From a checkpoint of a small transformer trained on Wikipedia: a variant of Muon for these matrices.
Each number is 128 + 32 x the weight over its row's rms, rounded and kept within 0 to 255. Layers, rows and columns count from 0. The size above them is the row's rms in percent of the matrix's.

# layer 5 MLP down (transposed), 1536x768, rms 0.101, rows 803-826, columns 672-767
size [ 99  98 100  98 101 101 105  98 103 103  98  97  97 104  98 103  97  92  98 102  95 102 103  96]
[[157 165 162 139  93 141  36 118 106 134 127 204  75 144 104 190 137 122 107 166 102 151 111  94 123 107 184 136 116 136  81 147 141 156 198 156 139 130 117 125 176 104 154 133  72  70 134  97 149 125 153 106  93 123 129  65 162 225 138 166 139 143  69 171 140 188 169  97 109 101 193 124 118 141  95 175 144 138 158 139 128 171 121 190 147 197 136 116 147 134 128 105 168 160   4  86]
 [203 111 140 179  63  67 115 147 169  94 110 104  38 125  79 136 121 142 105 116 143 133 112 121 179 136 145  96 146 137  89 119 142 131 104 143 108 173 135 126 135 108 151 124  91 154  83 101 130  85 100  88 182 171  93 167  86 162 161 160 168 151 104 143 124 108 116  94  73 106 172  81 145 127 171 157 109 135 145 134 110 110 143 136 115 121 216  36 123 116 133 150 181  67  50 159]
 [127 162 115 141 198 124 171 169 116 128 146 118  75  91 152  68  85 157 101 138  10 132 111 116 142  85 142 121 124 137 160 157 173 164  58 167 132 147  99 153 112 126 104 126 123 124 151 169 143 175 109  90 128 146 109 160 159 213 168 124 111 113 155 109 153 197 113  55 134 112 126 123 133 157 126 125 149 147 179 100  96 177 159 113 119 100  57 130 182 130 124 156 107 138 115 146]
 [ 77 130 122  70 157 162 139 151 122 147 185 118 134 151 171 107 160 179 123 117  62  73 199  71 123 133  91 104 148 176 142 153 152  56 126  76 156 123 154 128  91 133 140 121 127  89 101  74  91 134 106 117 178 157 131  73 107 116 155 137 122 116  65 120 110 117 141 176 113 132  97 175 163 143  98 189 102 139  62 132 142 154  63 170  71 169 106 125 113  89 124 171 155 111 156 126]
 [115  63 168 145 126 151  65 123 111 163  72 138 119 130  73 100  73 142  95 105  87 133 103  86 218  52 103 143 100  86 115 170 136  66 105 152  80  37  89 138 131  80 126  99  93 121 173 112 108 146 158 158  98 131 154 165 141 121 127  65 145 120 147 124  84 145 178 133 157 155 140 111 115 140 178  82 161 122 147  92 120 169 113 117 134 171 115 107 139 105  77 169 179 102  59 160]
 [171 110 182 123 179 164  98 118  96 172  89 105 127 155 106 122 215 171 169 116 132 181 139 134 118 120 106 123 121 129 105 128  90  77 189 125  57 130 172 106  84 107 185  95  86 142 124 180 184 153 170 102 131 161 192 157 160 105 141 170 138 108 121 131 141 139  65 133  89  87 146 171 143 128 105 146  91 179  61 150 161  89 111 117 133 206 157 127 148 154  94 151 123  95  93 172]
 [116  45 140 173 164 146 124 110 112 116 104 152 125  75 118 134 106  69 125 164  75 141  65 159 130 169 153 153 143 114 144  87 136 154 135 157 138 141 142 175 112  76 175  91 144 144  72 131 123 172 189 172 101 177 142 125  47 118 151 170 149  96 127 117 116 116 138 162  85  97 106 192 104 138 140 165 118  83 167  86 148 157 153  97 144 116 127  77 122 147 176 106 140 118  46  60]
 [139 135 106 159  90  97 122 145 126 137 150 116 145  84 166 108  89 145  52 135 117 148 174  95  90 131 158 157 139 126 154 152 158 154 154 146 133 140  61 136 129 109  85 132 153 150 154  85 108  99  99 114 156 163 123 137 153  91 110 107 161 127 135 105 124 176 137 159 107 100 152 146 120 130 145 128  96 152 148 103 160  74 197 165  98 178 130 128 108 174  49 181 119 197  31 167]
 [160 166 119 140 167 112 188 116 143 138 167 119 170  59  74 136 108  78 183 102 175 139 147 127 113 146 108 166 102 146 139 148 170 132 140 181  87 136 102 173 137 124 154 149 101  73 136 136 147  82 169 163 156 130 103 125 135  85 105 131 105 101 128 108  98 177 129 145  96 121 145  93 105  83  91 151  62 139 136 110 112 115 162  88 143 166  97 196 131 159 106 126 174 100 137 157]
 [134 113 144 129 152 132 128 150 110 136 112 145 114 152 156 124 159 106 109 116 127 121 157 136 131 123 161 107 136  74 105  86 110 164  93  86 139 132 128 125 219 143 133 146 137 126 146 107 158  81 138 125 148  60 170 114 196  80 132 156 115 127 123 135 131  55 116  96 127 126  78  93  99 167 153 136  72 134 139  87  78 127  61 132 152  82  95 143 127 105 129 112  84 152 111 161]
 [ 99 165 160  89 122 144  93 181 115 164 103 158 112 105 122 141 132 198 128 115 119 106  51 170 127  93 121 149 117 100 155 192 141 131 113 132 117 141 160 142 118 112 124 141  92  78 152 103 130 136 128 155 115  74 145 131 145 211 141 117 129 111  88  94 139 164 115 127 136 130 144 117  50 127 112 118 149 115  69 134 148 139 145  89 133 100  95 130 129 126 169  98 123 150  32 161]
 [115 154 181 106 163 126 142 104 133 113 110  98 164 174 172 145 129  84 151 103 143 126 101  80 207 135 175 152 146  91 106 103 189 137 145  95 161 159 149 114 117 180  75 139  98 132 166 110 172 184 113 128 152 146 114 122  69 111  77  94 122 145 170 170 121  73  99 142  99 135 138 106 146  97 140  81  95  64  54 182  57 158 102 178 123  96 165 141 166 140 185 167 149  66 108 164]
 [149 110 146 125 107 152 125 110 185 132  89 128 122 186 118  76 108 148 128 151 120 128 127 131 109  78  82 128 108 119 111 139  78 125 153 171 158 129 207 129 118 128 159 107 187  84 139 124 104 125 144 110  92 193 170 171 112  40 115 178 172  90 108 104 131 143  94  96 112 184 120 112 135 123 140 122 129 112 114  82 117 148 167 158 151 125 127 179 152  99 150 152  82 157 110 126]
 [ 88 187 224 124 163  90 114 108 116 132 146 107 156 121 114 140 123 109  74 203 125 138  91 123 117 157  84 165 162  96 135 127  84 147 133 133 109 116 116 164 142 188  77 103  79 143  93 144 148 108 139 129 162 127 119 115 119 136 110  76  81 116 149 112 169 111 121 102 129 121 189 131 155 147 149  92 151 134 140 145 140 121 118  96 109 116 146 171  85 150 135  60 182 117 137  88]
 [165 154 107 150 145 127 145 121  72  86 118 113  67 136 140 115 135 121  85 154  57 145 141 125 145 103 114 166 142 181 108 124 122 133 160 130 131 118 130 138  83 185 144  90 103 138 150 167 156 148 126 168 169 136  58 107 140 145 116 167 109 138 115 152 179 185 159 130 104 108 109 136  93  91 180 128 130 149 187 121 120 102 104 116 139  98  79  81 168 107 109 189 121 124 166 136]
 [113 116  82 135 136 137 118 118  99 144 193 136 107 144 110 143  45 195 144 172  97 147 110 110 144 126 116 109 100 155  88 161 117  40 116  70 119  67  87 151 111 153 136  99  62 167 139 200 205 117 129  92 152 123 171 162 172 166 150 107 141  90 115 133  97  82 103 120 176 154 135 134  87  76 110 120  76 153 123 122 121 157 106 137 101 153 149 198 173 164 150 100 149  95  94 122]
 [ 89 133  69 143 121 101 181 105  94 119 111 135 132 116 143 153 189 210 115 115 159  71 136 109 114 136 165 103  75 121 127 105  98 136 173  91 113 125  83 133 110 125  91  76 100 142 169 178 129 156 155 155  79 115 120 127 104 102  90 169 151 158 188 114 136  87 155  73 136 129 152 181 105  82 113 122 120 134  99 182 135 156 135 164 134 150  74 149 128 106 132 110 142 102  69  80]
 [150 101  68 121 111  87 107 140 107 138 126  95 118  88 144 144 126  73 114 171 167 189 160 118 140 161 103  73 118  99 141 179 119  93 132 160 109 123 147  81 152 126  91 127 162 129 131 166 181 164 156 123 105 128  69 105 132 105 179 131 122 103 125 108  88 147 140 120 159 118 115 164 124 135 112  88 122 202 138 131 154 151  95  79 141 184 113  95 137 135  78 110  83  61  57  83]
 [116 120 155 119  67 170 106 163 108 129 148 123 107  99  96 118  82  86 115 138 127 172 132 114 146  80 168 131 142 134 107  91 166 114 151 173  56 164 189 185 112 157 108  83  90 181  96 115 176  79 123 101 152 114 132 126 151 116 116 160 142 142 179  93 164 120  63 139 103 130 126 103 177 127  66 108  94 148 108 148 134  56 118  89 112  33  81  74 191 159  96  86 125 104 197 159]
 [122 164 110 153 116 153 148 101 133 187 149 103 131 152 145 185 116 142 168  73  93 141 127  80 120 130 129 166 104 141 129  90 117 152 155 175 171 131 153 100 124 171 151 105 134  80 165 152  97 165 127 162 107 125 144  98 121  87 168 117 139 161 154 115  94 158 135 112 133 133 171 127 142 104 124 141 104 113 185 161 209  91 127  91 139 113 169  90 183  88  98 180 146 103 127 200]
 [131 132 133 164 109  96 104 106 135 143  95 120 157 152 108  87 138 147 148 136 207 110 113 103 113 123 135 110 163  93  90 116 174  84 123 167  85 122  76 177 151 144 149 142 144  87 166 134 123 136  92  81  99 188 179 121  90 157 168  95 133  88 183 156 164 152 119 121 171 103 144 130 117 121  89  41 149 135 132 191 109  96  71 126 109 155 145 123  54 122  73 178 116 151 235 135]
 [ 99 144  61 133 153 179 142 124  40 117  96 138 135 131  92 170 171 157 123 130 130 150  79 139 145 119 145 102 149 104  95 152 196 169 128 126 118  88 113 113 128 138 117  91  90 152  91 118 125 138  77 146 101 106 140 153 108  88 117 160 124 113 137 170 156 127 128 168 139 118 152 142 171  57 175 162 123 160 111  74 145 138 123 154 123 135 171 135 137 145 105 142 121 110  77 138]
 [175 125  89 139 160  98 118 155 145 143 158 173  55 134 135  90 105 122 121  99 188 120 160 149 108 190  90 113 133 146 146 147 154 121 106 153  91 161 155 118 144 152  83 133 120 102 152 112 138 114  54 148 132  54 107 133 152 146 121 102 195 137 148 147  81 155 133 123 124 157 162 154 111 115 177 148 125 143  86 120 136 192 151 108 110 116  94 114 151 142  61 120 122 109 140 142]
 [121 152 126  90 139 133 109 179 136 153 123 110 155 140 113 106  97 146 124 106 146 193 130 148 130 136 133 130 116 169 114 131  75 156 130 128 130 153  76 132 103 144 104 134 169 117 131  85 173 151 174 109 175 109 150 165 173 127 131 120 100 168 145 170 135 160 163  56 168 157 133  94 145 129 109 143 191 138 109  77 129 165 174  79  71 157 174 106 164 143  69 194 101 105  66  40]]
# layer 5 MLP gate, 1536x768, rms 0.0722, rows 804-827, columns 672-767
size [ 99  97  96 102  98 107  98 109 100 100  97  96 105 100 106  99  96 102 102  98 104 102  98 102]
[[133 128 158  83  60 167 111 127 158 158 100 119 101 148  79 116 149  84 114 187  44 115  91 140 153 191 123 129 185 115 188 147 147 130  95 140  96  88 101 148 174 150 164 115  75 175 142 153 133 127  98 120 170  97 150 120  92 176 100 144 161 158 130 145 141  74  85 128 129 133 109 135 120 177 123 145 156  76  90 133 153 125 159  76 119  97 135 165  96  96 168 138 148 221 115 149]
 [120 121 165 159 159 171 102 151 114 130  60  83 191  94 129 135  85 123 130 121 104 135 195  97 114  73 133 121 144 178 148 106 172 117 120  77 156 152 128  70 131 129 103 168 130 109 106 163 113 125 105 152 144 151 149 156 160 163 139 113 164 138  88 109  81 148 170 119 172 154 124 103 196 130 143 165 153  89 130 165  68 140  99  69  98 149  78 122 123 143 152 129 156 128 106 118]
 [127 159 102  73 125 167  92 157 112 150 192 115 155  93  88 114 133 122 122 167  97 100  90 110 204  94 173 116 167 184 109 175 150 148 120 155 151 150 163 120 122 135  57 124 148 110 112 138 105 150 167 142  90 116 139 131 112  48 131 156 107  98 167  96 108  52 127 107 164 132  94 171 148 104 107  96 169 147 122 126  77 173 122  91 127 121 139 150 126 130 195 145 112 141 159  91]
 [150  94 172 144 163 130 151 133 164  93 179 130 201 150  79 140 170 135 145  88  83 214  74 126 168 112 114  58 134 157 152 111 147 129 149 144  85 161 171 177  95 141 150  94 142  93 131  91  89 117 158  83 132 171 145 156 160 154 142  99 175 110 119 132 140 126  98 157 127 108 147 135 162  80  98  94 135  98 147 138 127 146 114  60 126 158  92  50 148 156  52  82 181 148 111 128]
 [138 142 121 170 134 113 103 115 128  81 109 136 180 134 106  44 128 165 102  97 134 169 110 111  79 134 160 170 121 138 103 183 162 129 151 138 155 121 160 152 118 185 108 161  98 170 119 155 144 152 116 147 161  89  91 114  83 121 166 131 140 105  91 138 104 122 156 135 185 114 151 107  65 100 122 131 127 129 105 107 107 108 126 134 127  66 145 134  50  92  68 107 175 122  87 136]
 [185  47 146 134 164 100 109  94 168 191 125 139 134 145  60 167 112  95 105 121 160 102 101 148 146 182 137 171 133  87 185 113 170  70 175 119 171 100 117 151 116 159 114 125  97 155 141 127 125 103  80  79 124 137 163 147 146 134 113 134 104 129 126 121  82 166 137 118 146 198 136 127 109 121 109  92  91 157 145  59 125  66  88  90  85 131 109 105 153 107 164 114 186 110  76 117]
 [120 158 144 123 137 112 145  93 143  62 144 116 113  76 129 155 121  58 119 148 119  58 107  88 141 145 149 164 118 125 135  69 158 140 146 137 138 179 188  79 134 122  92 156 111 105 152 127 139 211  99 194 131  28 105 130 121 111 136 121 124 137 168 121 114  47 164 124 151 111  98 116 162 137  96 188  91 128 130 110 161 151  91 122 131 130 158  60 154 172 154  88  92 138 136 131]
 [150 127 124 218 140 118 111 124 149 135 146  38 115 116 118 115 116 137 128  83 114 125  81 102 110 163 158 121  98 155 117  92 128 135  85 159 158 123 144 101 135 144 153 134 131 181  95 123 139 122 106  51 151 148 197 173 175  35 144 108 114 109 182 126 142 142 162 183 121 131  52 127 101 149 122 110 184 148 186 161 141 178 100 132 151 186 158 113 108 112 173 131  59 137 160  94]
 [132 118  70 158  77 126 105 110 149 173  48 124  98 103 109 127 111 133 110 145 134 156 128 144 141  76 155 120 114 131 119 139 108  93 135 138 195 128  87  99 106 124 165 131 122 182 101 149 134 138  83  95 116  96 137 115 127  93 103 124 116 135 140  76 161  55  61  93  99 129 134 145  74  86 177 147 138 125 105 157  90 127 157 145 101 153 120 131 148 141  95 121 116  76 106 155]
 [ 94 182 185 127 111  94 140 108  91  97 120 130  68 105 144 121 133 147 159 138 156 124 210 190  97  80 117 129  83 112 125 121 162  96 163  98 159 134 124 131  55 126 128 182 103 161 100  47 134  95 139  91 110 163 163  98 204 173  97 167 100 102 131 155 139 152  93 150 145 132 163 120 114 197  86 110 169 143 164 144 148 117 115 165 125  40 117  58  93 142 122  63  72 137 112 164]
 [114 164 146 155 107 126 126 180 150 110 146  98 153 138 128 116  73  92 147 149  86 172  65  89  85  56 156 142 151 186 100 174 183  80 103 141 108  78 110 133 159 177  75 109  91 132 135 171  84 124 140 143 124 136  86  91 149  90  93 170 175 147 101 158 111 136 104 103 123 133  90  79 107 126 131  52 133 198 137  93 124 143 107 177 136 124 230 137 158 137  91  82  65 142 139 147]
 [169 129 128 142  91 115 137 121  89 109  83 125  97 151 141 159  87 122 174 143 162 121 105  82 133 163 123 175 119 130 144 100 107 142  86 163  90 116 126  33 173 172  38  74 192 147 154 120 126 128  87 153 159 101 105  84  97 137 127 179 159  82 100 173 154  86  24  99 118  99 138 161 155  68 150 183 154  88 145  91 120 124 109 136 135 122 152 110  68 145 102 108 115  43 154 128]
 [171 130 161 168 121 183 122 113  88 164 136 102  93  91 133 114  87 122 122 143 147  81 118 106  76 147 109 140  67  50 117 158 135 136  92 162 132 125 117  87  98 157 170 134 178 151  42 100 112 126 124 100 168 119 152  91 128 168 120 102 110 130 100 140  79 135  94 129 106 134 124  84 134 188  73 130 106 163 125  80 147  67 149 129 121 134 114 128 147  61 181 143 118 166 148 117]
 [115 183  94 204  60 100 121 132 132  87  90 114 167 136 154 154 157 101 119  41  89 149 114 129 119 139 173 182 131 150 136 104 204 117  54 127 107 146  90 155 137 163 134  52  59  78  86 129 127 129 156 160 113 127 133 156 187  38 138 116 114 181 132 131 116 113  64 177 131 138  67 123 105 125 108 122 167 110 134 144 133 161 122 110  93 127  77 146 133 122 149  90 142 123 138 101]
 [221 179  72 122  78 144 133 119 145 104  65 139 186 110  78 166 190 134 129 119 123 148 104 140  91 120 162 137  87 105 125  92  79 197 101  78 113 124  97 113 104 129 112 103 111 140 136 122 110 172 138 118 132 157 146  65 127 138 154 203  99 138 160 149 131  83 102 128  72 136 159 190 110 144 155 174 130 162 132 147 135 102 137  96 160 148  80 112 115 101 136  86  83  94 170 119]
 [113 113 137  93 137 140  85 120 170 147 103 109 131 191 150 190 154 122  95 143 136 142 158 141 110 124 121 106 109 114 122 162 138 115 133 146 158 113 143 131 143 130 167  96 162 119  83 126 114 133 108 151 127 125  78  76 163 182 105 165 178 132 105  82 116 117 139 116 127 116 126  88 153  99 140 106 102 182 169 120 106 108 141 131 192 136 128  86 102 143 119 179 103 155 156 135]
 [123 154 145  77 129  99 103 154 142 124 115 171 112 124 141 138  98 169  92 177 109 108 136 141 160 121 137 155 177  86 127 104 132 173 179 170 146 138 103  79 139 104 142 152 165 115 106  89 135 115 116 141 172 135 139 101 150 122  90  63 148 166 134 111  85 118 134 155 107  73 127 113 125 150 133 132 159 143 138 133 136 136 105 142 107 152 155 125  63 126 119 130 148 154 162 106]
 [158 172 141 128 111 165 122 154  88  92 105 162 119  94 175 160 125  76 104 138 160 139 130 143 117  75 134 145 117 132 168 156 125 204  99 155 119 120  56 116  88 134 106  53  68 144  85  94 126 109 128 129 112  29 119 123 115 100 122 127 119 179 122 171 129 151 146 197 157 114 149  79 106 129 151  53 130 228 144 156 143 108  85 142 100 105 132  77 215 130  71 139 151 124 112  82]
 [131 166 192 153 165 154 154 129 192  96 175 163 176  82 125 160 103 172 167 147 167 108 118 125  69 134 201  97 131 158 115 122 179  56 204 155 118 112 163 199  96  86  76 113 116 141  62  78 164  76 138  62 108 112 127 121 167 152 134 142  92  90 107 169 116 146 187 161 141  81  93 210 130 108 163 127 155 100 113 104 168 140 128 162 150 111 139 135 106  82 138 183 127 110 123 123]
 [178 159 140 156  69 156 130  91 190  34 132 103 124 170 163 106 103 141 119 132 137 161 153 119 127 129 161 112 137 153 163 112 158  77 103 175 120  61 171 164 122  87 135 141  95 137 123  95  92  87 144 136 192 147 119 110 134 135 128 158 175 131 129 166 134 129 164 137  99 133 166 157 137 141 132 118 179  80 155 146 161 146  58  73 135  87 115 145 138 121 107 116 133 111  91  83]
 [137 143 121 137 174 113 134  43 173 141 173 139 140 134 112 163 135 168  95  81 163 129 122 140 119 140 152 146 137 138 112 145  89 110 134 130  52 172 158 175  76 113 125 178 149 121 179 106 112 142 113 137 118 180 108 125 177 103  94 116 114 135 109 116 148 154 166 147 129 194 130 153 109  61  78 139 131 104 147 128 109 161 122  89 127 162  98 163  75 131 146 177 101 141 117  82]
 [106 157 160 127 172 161 130 152 149  88 162  76 107 191 155  94 105 120 132  80 128  95 137 111 154 148 168 136  85 131 158 111 127 170 112 105 103 103 126 175  78 178 103 156 144 157  64 134 114 134 136 154 115 129 132 111 109 150  47 165 112 150 145  40 178  96 139 115  73 118 174 103 132 113 164 140 119 103 180 114 162 112 135  97 138 155 109 174 192 146 149 148 153 145 130 106]
 [101 122 142 191 125  95 139 141 149 150 139  94 105 116 106 136  67 141 104 159 151 139 105 137 152 123 142 140 141 118 155 154 132  49 126 194 139 100 144 133  57  99 175 105  95 164 144  71 134 163  36 142 125 122 121  91 117 159 130  77  92 105 117 138 145 162  87 152 143 195 143 105  65 144 167 124  94 137 159 127 114 154 135 122  72 111 125  92 166 190 110 114  77 101 106 146]
 [146 138 143  83 115 108  84 162 140 160  60 124 147 123 128 143  64 150 178 182 120 123 146 134 127  49 132 123  73  92 151  95 149 153  55 165 184  74 138 114 120  57 134 107 176 113  93 163 113 138 141 133 150 114 103 155 185 126 176  98 127  87 132 122 156  93 160 110 133  98 167  95 135 132 174  97 123 167 155  98 111 116 134  99 128 135 114 125 187 118 122 103  84  98 134 192]]
# layer 5 MLP up, 1536x768, rms 0.0772, rows 804-827, columns 672-767
size [100  95  92 102 103 108  96 112 102  99 100  95 103 102 100  98  98  97 106  92 104 103 101 102]
[[119 155 172 177  80  99  82 144 174 105 115 190 172 125 148 122  99 199 137 117 140 166 138 199 124  73 170 116 152 105  99 136 135 149 141 123 139 223 186 132 145  71 141 156 115 121  61 168  95 157 113 159 161 113 170 148 107 111 138 183 109 138 116 135 177  53 106 155  97 124 149  67  95 165 124 126 135 133 167 142  98 178 164 148 117  92  95 125 149  90 108 110 124 117  99 148]
 [106 136  72 145 129 158 116  92  97 155 117 142 167 177 166  99 120  88 123  68 116 127 153 111 164 126  70 104  35 195 103 139 128 130 164  96 128 103 133 156 126 156 189 167 102 137 151 141 106 143 117 164 123 155 160 104 161 115 149 112 163 152 130 115 108 162 107 178 159 134 132 147  57 138 128 140  76 141 136 145 113 156 115 130 135 190 153 147  94 124  95 175  97 116 123 170]
 [ 89 164 204 117  76 157 166  77 143  99  91 127 105 186 154  79 164 122 171 158 130 153  98  88  97  76 148  92  99 160  94 188 137  74  70 116 125 133 127 163 147 151 151 166 107 106 125 126 136 114 119 116 128  96 126 134 144 155  85 153 139 141 152 115 121  73 144 147  92 110 166 177  88  62  97 154  93 112 151 134 101 142 168 136 160 176 160 128 104 133 159  86 146 128 139  92]
 [134 100 240 173  93 110 107  98  96 153 125 118 128 136 130 123 152 107 113 149 181 151  90 144 134 130 148 167 117 130 131 123 139  61  95 145 171 118 105 110 117 209 120 116 124  72 183 100  87 129 174 122 141  92  73 103 178 155 121 108 154 113 155 130 134 129 136 131  81 154 137 139 168 118 148 126 169  98 134 157 139 140  84 106 122 138 121 147 126  90  97 140 160 164 130 106]
 [ 70 134 156 106 125 162 144  79  93  80  84  31 139  90 132 152 128 167  95 174 143 181 100 162 169 158 139 119 142 122 187 111 136 121 145 142 174 148 121 191 158 143 119 108 169 123  82 119  36 141 145 107 106 172 167 145 133  90 151 137 155  89 133 188  90 158 130 175 153 112 130 117  75 166 146 100  89 196 181  87  87  75 152 135 160 177 183 122 113 144 130 119 115 165 116 180]
 [106 103 174  98 203 154 107  97 135 165 126  84 150 104 140 144 182 142  96 145  86 130 117 133 143 147 108 147 163  87 175 154 115 147 125  83 118 116 101 178 138 120  91  99 102 141 151 125 127  16 103 139 142 149 117 150  94 183 109 142 168  73 177  64 110 192 149 154 148 148 128 139 165 118 132 142 173 166  82  59 116 101 164 148 156 147 119 160 169 128 188 182 129  59  83 111]
 [150 146  85 125 141 108  82 116 126 150 109 167 128 126 141 160 123 154 156 193 156 136 191 125 135 100 122 106 103  85 101 197 133 107 156 160 108  78  80  92 160 139 158 153 126 106 125 132 139 147 141 164 145 119 134 132  60 137  85 128 159  59 117 128  96 215  88 105 131 140 146  33  72  90 200  88 161  93  53 129  96 147 122  83 147 155  93 141 121 136 126  94 121 107 149 113]
 [153 175  79  50 101 126 105 130 140 123 202 110 167 142  69  83 110 170 171  66 131  69 136 110 103 110  96 194 193 105 140 141 145 153 183 152  71 181 123 130 154 105  89 120 111 146 125 149  86 123 141 129 152  85  76 116 103 149 116  87 187 164 134  72 152 137 173  86 109  89 154 104 106 141 126 175  60 132 123 101 114  59 132 116 148 103 133 145 145 174 158 131 101 123 142 102]
 [140 132 131 111  79  69  85  76 120 173 124 112 160 194 155 180  61 182 141 202 130 201 201 176 130 102 104 160  98 142 133 131 172 102  87 105  97 184 138 112  78 163 119 125 159 136  82 131 162 140 101 151 154 170 123  87 181 162 159 174 160  84 148 112 121 112 139 113 176 162  89  95 134 118 100 141 131 171  99 115 133 107  83 203 101 113  79 121  90 162  81 151 126  91 111 133]
 [115 155 148 126  93 161 162 127 146  88 136 159 209 156  95 109 131  94 153 111 134 113 105 154 147 100 177 119 117 159 123 145 169 150 123  82 101 133 132  92 134 112 150 143 121 153  96 107 159  60 117 119 171 161 131 149 157 151  90 159 131  85 129 180  93  88 168 160 142 117 186 130 129 131  93  93 173 157 177  92 156  92 149  88 177  93 137 135  89 100 135 160 113 145 124 129]
 [183 150  93 154 132  77  95 111 103 128 164 135  71 125 143 125 134 151 148 156 209 157 126 121 177 148 138  76 137  92 148 115 134 181 132 160  85 136 183 115  84 139 151 122 133 110 185 114 141  95 100 171  96  94 165 161  65  93 184 115 117 164 156  83 106  98 137 117  84 160 118 121  79  92 160 186 117 143 152 105 127 126 124  94 152 107  51 136 181 109 146 146 175 114 166 129]
 [143 176 123  92 155  43 174 128  97  62 150 132 162  56 117  82 113 174  75 168 109 153 110 184 102 118  85  94 118 128 103 174  79  75 172 113  66 150 126 144 131 148 157 158 110  85 156 132 184 151 133 166 174 103  98 178  63 115 127  96  77 125 131 111  83 158 134 133 151 121  97  77 101 151 119 184 119 138 127 156 104 150 108 144 203  91  82  99 233 140 146 148 148 101 127 104]
 [104 187 108  80  64 116 105  80  72 114 159 103 157 137 131 131 127  87 131 161 112  52 159 127 138 148 164 138  50 131 112 161 151 111 153 197 102 166 128 126 110  99 119  99 138 125  61 180 148 127 132 152  97 130 105 122  97 139 110 139 100 113 186  96 113 118 124 100 121 116 136  76 148 140 158  71  56 133 140 110 150 150 110 120  71 125 146 127 112  31  99 158  77 137 126 112]
 [113 108 124 100 172 152 113 168 116 137 179 123 115 160 160 156 134 149 137 127 101 117 119 105 186  66 120  61 109 194 145 140 141 120 142 146  67 186 118 109  81 145 209 161 135 190 154 165 105 181 130 103 155 186 128 103 155 131 116 120 135 100 152 128  85 110 182  74 143 103 132 113 120 125 168  81 142 136  93 141 139  95 173 145 116 136  95  64 100 119  56 181  86  99  58 172]
 [100 129 136 148 125 107  85 122 131 135 151 133 103 161  86 146 138 118 157 149 146 163  89 129 177 102 127  96 145 122 130 172 135 139 136 133 150 137 117  72 196  98 115 129 114 147 105  88 157 149 139 110 146 165 137 133 103 118 137 160 177  87 178  74 120 170 163  69  92  99  73 153  63  88  91  97 139 146 116 181 175 174  82 133 113 106  59  90 192 141  74 114 105 101 166 115]
 [111 144 132  75 135 165 127 100 113 133 221 143 138 119 158 133 130  67 122  98 159 156 116 103 124 107 113 122 105 156 122 213 106 211  91 129 204 125 161 135 140 123 148  96 122 106 128 103 141 122 192  59 154 134  86 142 104 135  80 113 119 104 190 157 112  99 154 136 134 140  52 122 132 114 138 145 169  78 136 138  91 135 123 126 138 133 152 153  93 140 129 120 110 147 148 182]
 [ 84 114 177 159 110 170 112 139 124  80 123 151 135 184 124 139 145  93 109 171 152 162 125 143 128 115 120 131 163 101 123 166 149 127  88 114 153 147 139  83 108 122 112 231 118 103 178 160  69 168  81 156  88 106 202 183 128 126 144 154  94 107 112 124 129  84 157 145 144 136 100  79 138 136 189 111 157  93 141 119  57 127 127 131 135 166 135 117  75 146 175 137 148 179 159  87]
 [124 203 152 148 102  74 121 121 197 166 161  62 162 135 157 147 101 174  54 144 137 134  91 138 118  90  75 135 124 159 139  76 150 119  92 179 165 167 156 170 102 185 108 121 127 119 162  49  91 166 170 151 109 147 123 165  80 174 144 103 126 117 159 102 138 135 128 132 118 146 146 176 123 102 119 119 103 126 142 151 140  90 137 157 155 100 151 108 159 127  99 162  92 111 113 164]
 [ 97 138 145 129 124 139 138 146 130 216 109  69 132 100 116  97 146  99 159 149 151 149  90 135 122 137 113 236 113 148 103 136  81  90 135 191 125 127 156 105  83 138 124 118 118 107 189 153  78 180 115 105 122 112 102 104 108 160 131  85 156 112 139 104 131 119  64 102 152  91 115  97 104 119 164 108  94 111 176 160 134 110 120 108 107 210 124 157 167 117 135 137 165 160 125 160]
 [140 111  80 139 154 158 177  95 135  83 112 136 119 110 131  85  93 126  75 100 116 114  77  97 154 140 149 161 147 135 142  82 148 130 134 131 114 175 124  96 140 122 153 186 178 110 134 101 112 139 197  85 167  85  48 146 147 152 160  80 103 177 162 146 139  94 129 111 115 143 202 130  52 119  94 170 129  24 141 130 115 171  96 109 167 117  71 156 133 130 105  81  96 138 130 176]
 [100 146  57 170 137 147 115 126 180 100 126 118 142  84 175 181 114  73 114 128 194 173 117 180  63 110  97 111  94 112  87 149 109 118 146 138 110 181 154 101 111 132 149 137 115  76 123 128 154 153 103  98 133 189 123 117 132 124  86 173  93 134 101 162 114 149 169 119 204 138 148 127 150 116 160 112 109  97 109 138 120 159 109 142 102 133 120 145 113 152 197 137 158  81 165 143]
 [118 140 139 161 130 110 164 135 114 117  79 133 131 145 158 165 160 147 136  73 183 163 117  80 139 171 184 118 107 176 116 127 118  98  89 163 160 149 112 109 115 162 152  62 227  75 162 144 151 126 193 102 207 134 150 125 106 141 102 123 123  96  89 113 111 150 149 161 176 143 195 117 136 132 168 126 119 180 137  82 159 119  92 161 145 129 189  99 139 105 139 121 139 154 120 128]
 [133  68  65 128 199 166 130  55 141 123 144 163 110 172 136 100 151 140 125 154  96 108 143 130  90 144 158 113 124  96 165 106  96 152  39  84 118 144 164 156 183 159 178 137 133 151  94 149 124 161 126 142 103 125  83 136 162  84 154 128 125 158 135 136 144 106 126 166 125 116 135 211  80 157 125  84 135 162 246 196 147  89 168 127 127 177 157 119 184 114 102  97 128 155 138 120]
 [154 152 124  98  86 131 160 201 144 153  69 130  97  83 164 134 110 122 125 160 130 136 119 126 118 177 167 122 186 168 184  96 163 102  91 188 116 144 132  96 119 110 102 146 193 157 135  89 126 107 100 119 162 146 104 131 109 129  99 108 140  73 174  96 141 133 126 112 134 127  97 160 110 144  99 150 179 133  88  95 109 135 153 106 176 155 141 141 115 150  94 100 107  66  84 147]]